Weights of a small transformer language model: width 96, rotary positions.
Each number is 200 + 40 x the weight over its row's rms, rounded and kept within 0 to 999. Layers, rows and columns count from 0. The size before them is the row's rms in percent of the matrix's.

# layer 6 MLP up, 256x96, rms 0.108, rows 13-24, columns 0-95
099,180,170,249,191,167,155,247,146,239,157,246,234,286,209,168,141,183,171,182,197,215,150,234,114,190,175,203,241,193,262,231,141,183,109,240,225,178,242,233,123,259,230,193,181,179,251,173,208,206,224,178,183,178,176,202,162,178,161,226,227,251,205,216,199,221,217,177,195,223,261,219,220,186,214,233,212,195,130,199,240,181,284,192,239,202,138,180,166,286,217,167,232,116,81,215,179
099,196,169,318,217,172,247,185,235,193,170,159,218,241,249,201,174,208,230,239,238,204,149,178,240,183,177,192,231,291,192,219,110,160,206,197,153,256,219,158,212,214,180,193,222,210,151,157,188,256,235,192,293,175,155,153,224,146,217,188,238,217,301,259,231,227,235,197,249,184,265,265,265,171,218,156,215,166,164,175,226,221,165,211,164,190,211,161,258,208,226,216,276,153,205,133,204
095,205,217,170,250,257,206,241,209,191,169,170,191,137,209,277,286,191,134,236,206,121,241,218,204,280,180,190,197,208,184,262,201,214,270,223,231,247,177,202,146,236,191,177,156,187,122,222,149,238,188,150,285,225,228,220,213,203,189,215,273,182,183,217,187,127,188,212,206,276,120,160,161,108,174,214,185,239,154,102,179,226,200,208,220,222,235,175,192,150,170,202,182,244,193,170,176
101,189,196,191,199,171,177,225,159,236,240,179,206,181,187,234,202,171,243,142,241,176,201,176,169,123,241,225,161,248,227,143,261,266,221,145,157,231,206,121,246,215,195,201,256,184,298,195,219,198,196,224,204,213,200,252,145,219,95,231,250,200,142,214,149,173,238,205,228,247,160,147,253,205,203,216,186,180,157,228,213,169,230,256,231,278,249,212,265,216,173,90,232,243,146,184,228
079,186,251,176,186,239,167,258,199,128,248,166,188,232,184,225,205,183,129,205,173,188,160,249,269,140,198,228,285,206,265,143,201,249,154,171,194,223,153,208,207,137,235,282,221,117,184,221,168,217,226,201,199,183,144,170,258,151,263,158,230,210,202,249,279,207,171,192,221,273,224,162,251,290,208,169,186,251,220,154,151,207,201,195,249,221,145,126,203,207,161,220,166,217,192,204,183
103,168,157,254,289,218,169,216,243,180,124,166,142,210,195,187,156,182,168,165,174,168,163,232,176,190,210,190,126,214,156,202,252,179,135,165,129,213,208,204,176,209,169,173,127,212,241,224,173,194,151,136,160,251,144,221,223,172,211,191,209,173,174,193,277,212,173,253,190,146,224,163,198,280,213,181,232,191,221,116,170,204,305,195,221,216,197,220,232,152,255,206,263,243,213,162,103
105,131,221,203,194,228,174,227,146,275,223,189,229,228,222,284,183,239,234,188,227,228,294,210,213,113,253,251,211,184,162,153,188,168,71,171,199,164,184,260,252,222,220,219,170,215,233,243,184,176,149,185,181,188,162,216,203,215,234,245,241,206,189,132,217,234,223,177,168,140,183,245,247,282,186,201,227,164,200,195,196,129,182,226,236,189,285,179,129,185,199,231,166,133,162,188,189
094,181,170,201,254,140,172,169,215,193,201,179,187,164,212,208,223,251,252,180,234,164,283,168,165,261,187,200,254,141,152,242,190,219,185,218,138,153,193,285,238,189,206,222,121,211,213,195,158,257,273,155,119,182,175,192,147,170,177,204,261,213,196,194,220,251,246,232,175,192,155,162,195,193,205,188,265,237,190,188,291,218,151,172,183,199,188,243,112,181,174,252,192,125,109,240,228
089,213,254,216,176,169,175,177,232,194,212,125,294,187,174,201,186,127,159,157,230,85,154,204,139,249,189,179,215,218,183,178,208,136,169,208,214,157,153,242,158,234,236,223,197,218,212,151,236,180,147,158,234,318,163,128,192,253,226,220,188,296,151,222,153,259,157,168,214,117,201,208,165,205,217,219,156,192,259,210,185,160,212,244,181,168,206,183,242,192,186,197,224,199,211,234,244
105,186,218,157,168,219,195,245,138,224,201,163,186,174,243,224,193,158,174,193,214,143,154,129,286,163,141,191,119,172,183,179,242,222,193,168,197,189,249,252,191,196,158,253,176,191,249,261,248,147,148,194,260,231,218,245,141,235,169,172,208,218,180,189,173,223,214,240,226,215,199,113,141,252,234,203,207,233,247,204,237,195,185,169,212,180,197,124,325,212,215,233,280,173,116,179,195
096,198,194,203,167,209,159,209,184,167,182,251,147,297,252,215,117,173,173,174,228,170,186,206,171,158,276,228,195,236,157,254,224,198,121,226,228,188,253,206,197,192,226,168,233,199,185,230,200,182,193,265,81,206,203,214,241,223,198,152,161,216,153,194,164,244,173,181,232,193,186,286,237,250,179,155,145,212,178,218,237,139,211,220,331,266,164,204,204,210,234,218,248,146,230,165,160
091,156,199,206,201,161,175,203,132,215,222,157,203,191,214,223,225,194,136,230,238,215,118,205,196,224,196,206,132,194,138,192,269,196,196,196,175,186,185,263,187,148,247,292,244,142,219,106,208,198,182,147,197,232,245,292,133,176,240,212,192,190,162,229,216,209,223,282,232,223,251,273,128,213,230,118,237,178,211,161,171,209,174,223,202,187,194,271,211,172,220,217,184,256,214,123,263
# layer 6 MLP down (transposed), 256x96, rms 0.0969, rows 13-23, columns 0-95
100,173,207,192,195,233,122,148,263,189,266,196,224,245,201,249,198,218,189,149,152,190,129,155,194,229,204,192,226,193,223,228,133,212,160,246,164,192,233,155,188,194,206,185,194,227,151,274,207,158,181,205,125,289,214,211,173,225,191,146,214,200,179,205,253,175,208,141,245,169,178,227,206,142,218,290,190,214,141,172,219,244,266,259,205,210,230,219,227,152,291,263,268,126,154,139,174
102,107,221,188,178,183,266,199,168,257,113,135,233,245,201,242,216,182,157,234,222,226,211,215,155,212,206,166,201,185,246,186,241,232,175,180,228,191,216,283,225,205,331,207,202,193,195,145,204,257,165,223,190,206,214,213,202,275,200,220,106,238,238,200,194,208,209,315,203,172,194,203,158,161,217,150,286,187,224,181,222,182,203,242,219,213,182,152,237,171,206,151,230,247,266,176,135
094,236,183,193,187,207,191,145,257,253,256,268,123,236,277,245,259,242,256,212,209,219,187,212,172,231,185,229,200,238,190,213,144,166,137,250,194,208,153,180,170,235,152,119,183,254,204,224,191,184,197,203,209,154,163,177,163,256,264,232,195,157,213,217,143,199,248,202,210,187,203,175,201,139,173,135,239,231,164,299,163,155,219,200,205,288,184,225,261,195,196,289,185,210,123,244,208
103,185,142,150,179,182,226,181,222,187,188,231,229,154,197,155,187,151,202,196,269,178,243,158,209,130,205,179,184,238,203,242,156,194,173,182,185,207,135,230,105,152,190,233,161,238,158,177,172,276,196,201,256,223,227,197,86,243,164,163,219,223,159,186,190,201,278,187,238,146,206,230,165,181,138,213,224,205,211,117,235,172,216,164,160,114,197,255,170,199,135,230,217,146,245,104,208
086,153,299,175,165,195,237,174,223,233,197,279,237,155,231,263,222,212,173,174,146,212,210,233,232,209,204,282,187,172,210,135,201,251,166,237,213,160,216,255,189,182,287,223,177,164,218,231,238,177,258,160,200,138,200,183,215,218,274,236,174,207,223,292,227,176,175,295,249,184,240,192,177,243,135,131,169,196,265,221,148,123,170,186,242,220,243,203,218,166,177,188,227,235,177,202,163
107,185,151,161,248,182,138,156,173,182,212,181,243,231,200,213,152,228,211,137,220,216,315,122,196,192,212,162,138,161,271,252,150,164,244,207,186,212,174,152,166,194,211,248,209,152,247,138,170,176,259,216,190,194,206,204,257,97,165,237,197,190,214,230,222,234,196,215,219,218,212,234,205,166,240,316,215,163,173,172,232,187,225,276,145,224,156,228,248,138,137,187,246,230,201,190,194
103,270,153,175,246,162,270,188,210,194,194,272,217,204,107,230,173,262,166,203,197,205,212,211,265,232,225,184,143,217,220,123,245,181,223,290,135,176,200,231,190,154,203,199,167,178,240,134,202,168,202,206,180,215,218,137,141,169,167,158,214,190,203,199,123,216,160,234,158,286,298,185,222,203,243,203,158,178,204,205,132,222,152,158,182,271,105,207,187,196,243,219,193,220,205,195,232
095,221,257,230,205,258,257,228,193,164,231,193,164,248,220,163,183,137,142,188,235,246,136,183,289,188,185,166,170,170,202,261,207,212,246,134,201,229,186,159,201,182,186,252,256,241,149,237,187,148,160,149,298,248,229,170,229,176,201,199,113,238,190,178,227,176,208,207,193,178,146,192,252,210,147,150,260,255,133,227,256,197,224,286,235,253,174,188,157,223,241,169,185,197,179,162,248
090,203,250,186,199,157,169,206,229,205,226,225,240,221,188,117,172,231,188,177,247,168,235,157,130,232,227,148,237,170,160,143,123,238,190,263,199,148,175,177,207,248,153,246,261,190,222,124,254,98,178,181,199,186,169,161,209,158,193,177,135,263,143,251,232,280,181,196,274,169,183,153,160,190,247,268,227,168,207,184,228,139,152,224,168,199,182,165,238,181,186,221,179,153,251,168,196
106,177,185,219,253,215,171,181,206,196,257,203,166,268,220,186,119,216,252,189,199,276,258,220,139,208,241,220,279,206,160,265,194,144,199,229,192,193,150,201,247,212,225,135,202,210,123,160,187,151,237,232,169,131,184,193,257,158,196,169,147,163,203,221,198,216,272,188,204,203,199,244,257,192,245,216,196,152,156,161,216,108,223,222,155,234,196,258,129,188,191,194,190,291,227,119,153
098,201,194,206,219,164,189,213,275,203,190,219,177,230,195,203,201,202,202,183,213,195,213,205,196,210,205,167,172,215,180,262,144,202,297,180,174,215,204,199,299,192,232,257,202,273,159,188,221,174,185,197,178,168,180,225,115,411,181,175,153,200,203,241,221,158,244,219,217,229,237,184,250,197,226,205,203,242,276,197,193,241,191,211,196,280,196,186,207,210,269,230,282,236,211,191,189
# layer 6 MLP gate, 256x96, rms 0.116, rows 14-24, columns 0-95
103,199,191,186,215,155,195,196,219,211,219,353,223,162,215,72,177,212,229,174,110,203,164,186,189,182,228,242,258,229,162,171,204,257,177,212,185,180,254,143,200,264,117,223,184,159,194,215,120,183,153,213,133,191,185,206,238,186,145,173,253,157,229,189,183,229,193,208,228,226,212,187,192,169,215,219,170,241,192,215,204,183,299,173,221,191,317,221,187,237,220,212,158,199,229,194,204
094,226,160,131,195,206,221,152,287,246,271,260,125,205,126,240,234,249,182,173,165,192,246,238,214,183,198,185,208,205,208,164,130,167,160,157,74,187,227,202,216,212,119,174,183,256,202,220,128,179,214,211,185,200,165,164,230,208,203,225,165,166,240,173,124,165,219,145,264,255,194,128,269,226,208,114,169,188,242,216,209,225,234,170,219,197,207,215,210,218,198,189,205,259,151,193,211
104,231,144,165,253,248,185,223,242,182,158,200,263,174,197,183,251,201,211,121,184,261,168,241,196,155,177,174,211,242,247,189,186,185,190,138,140,226,185,202,153,138,223,208,158,244,199,205,199,269,244,188,275,157,207,213,192,207,166,245,239,200,260,153,140,233,268,211,243,236,117,197,147,179,247,276,183,284,174,161,185,193,197,114,163,185,276,200,199,204,137,223,206,232,196,257,244
082,196,227,186,201,220,232,181,185,156,165,158,137,202,195,202,178,191,177,196,106,174,150,232,111,210,239,157,195,123,151,236,175,180,188,133,183,165,170,213,216,257,202,173,218,196,175,250,216,231,163,220,170,188,210,154,189,210,200,183,55,283,194,139,156,174,198,187,130,208,96,226,247,121,256,230,223,262,211,174,156,157,221,216,187,195,180,154,186,246,214,203,233,164,164,232,166
108,212,281,173,199,189,209,155,166,106,296,195,179,238,235,201,135,158,183,119,248,227,259,209,178,182,241,209,195,185,199,179,215,227,185,166,205,263,231,188,224,127,228,241,271,203,195,170,201,124,255,185,237,208,232,244,280,249,165,205,249,172,219,193,208,157,196,247,184,229,266,123,194,153,203,156,195,237,238,171,185,220,275,145,224,159,190,184,160,173,180,177,175,200,127,262,238
101,206,182,173,193,149,216,273,252,172,214,226,195,179,251,202,190,194,240,160,177,222,243,158,147,197,180,247,205,205,259,180,175,249,102,137,137,187,195,213,216,245,224,226,269,198,196,170,174,169,182,264,192,248,178,165,171,182,121,241,279,292,246,167,169,290,228,185,184,138,189,214,198,121,157,172,239,162,231,195,199,160,265,157,233,197,231,176,175,252,141,262,191,208,150,175,180
093,231,157,250,163,244,206,115,149,202,181,135,231,231,200,175,151,178,196,160,265,146,169,230,168,220,139,227,197,188,192,269,182,140,224,263,176,183,261,220,222,150,183,183,173,197,168,216,154,164,191,157,147,118,200,223,188,184,233,300,140,164,238,192,235,184,180,212,172,186,223,218,183,200,253,199,94,156,195,188,136,223,219,139,232,260,134,151,181,204,204,172,170,133,221,206,259
095,210,214,171,210,182,209,187,128,182,223,211,152,201,243,168,162,196,242,189,160,249,281,191,249,110,151,135,195,227,197,223,248,250,134,258,242,266,251,89,221,232,208,170,234,119,241,235,218,178,236,261,207,168,208,256,215,254,182,140,232,181,191,195,234,225,236,190,272,210,154,135,241,169,234,202,197,247,179,191,117,228,237,233,236,197,255,187,184,153,219,177,182,208,151,227,191
105,227,154,229,195,190,228,159,194,132,208,157,147,216,246,213,218,243,158,134,155,229,155,225,188,215,258,154,175,135,254,164,245,196,132,195,176,240,252,187,142,155,230,237,239,231,205,171,200,212,162,201,158,170,241,142,223,137,237,280,144,208,218,204,216,186,187,261,116,124,245,220,250,221,168,194,248,268,251,162,222,238,195,140,239,187,243,229,194,107,210,187,224,181,227,257,216
096,229,239,219,310,186,212,181,189,199,252,185,268,175,212,215,231,165,215,195,252,158,227,161,215,175,225,186,217,184,278,185,181,233,230,197,193,230,168,188,226,192,155,174,227,216,132,140,187,199,225,135,292,226,231,238,210,204,167,174,218,229,183,255,234,198,220,251,155,202,142,160,173,136,216,191,182,278,189,132,204,321,230,175,167,140,166,172,218,227,194,82,249,228,212,211,147
108,222,243,210,228,191,86,131,192,147,249,180,243,174,223,187,139,141,201,152,225,172,183,237,215,153,258,133,161,142,139,142,249,197,194,202,203,258,229,238,226,176,228,213,224,99,227,177,165,221,219,176,237,265,215,236,182,221,185,181,182,146,171,191,210,228,194,186,202,148,184,209,139,126,239,214,233,191,168,134,110,258,157,218,221,153,169,176,171,162,166,180,249,208,161,225,253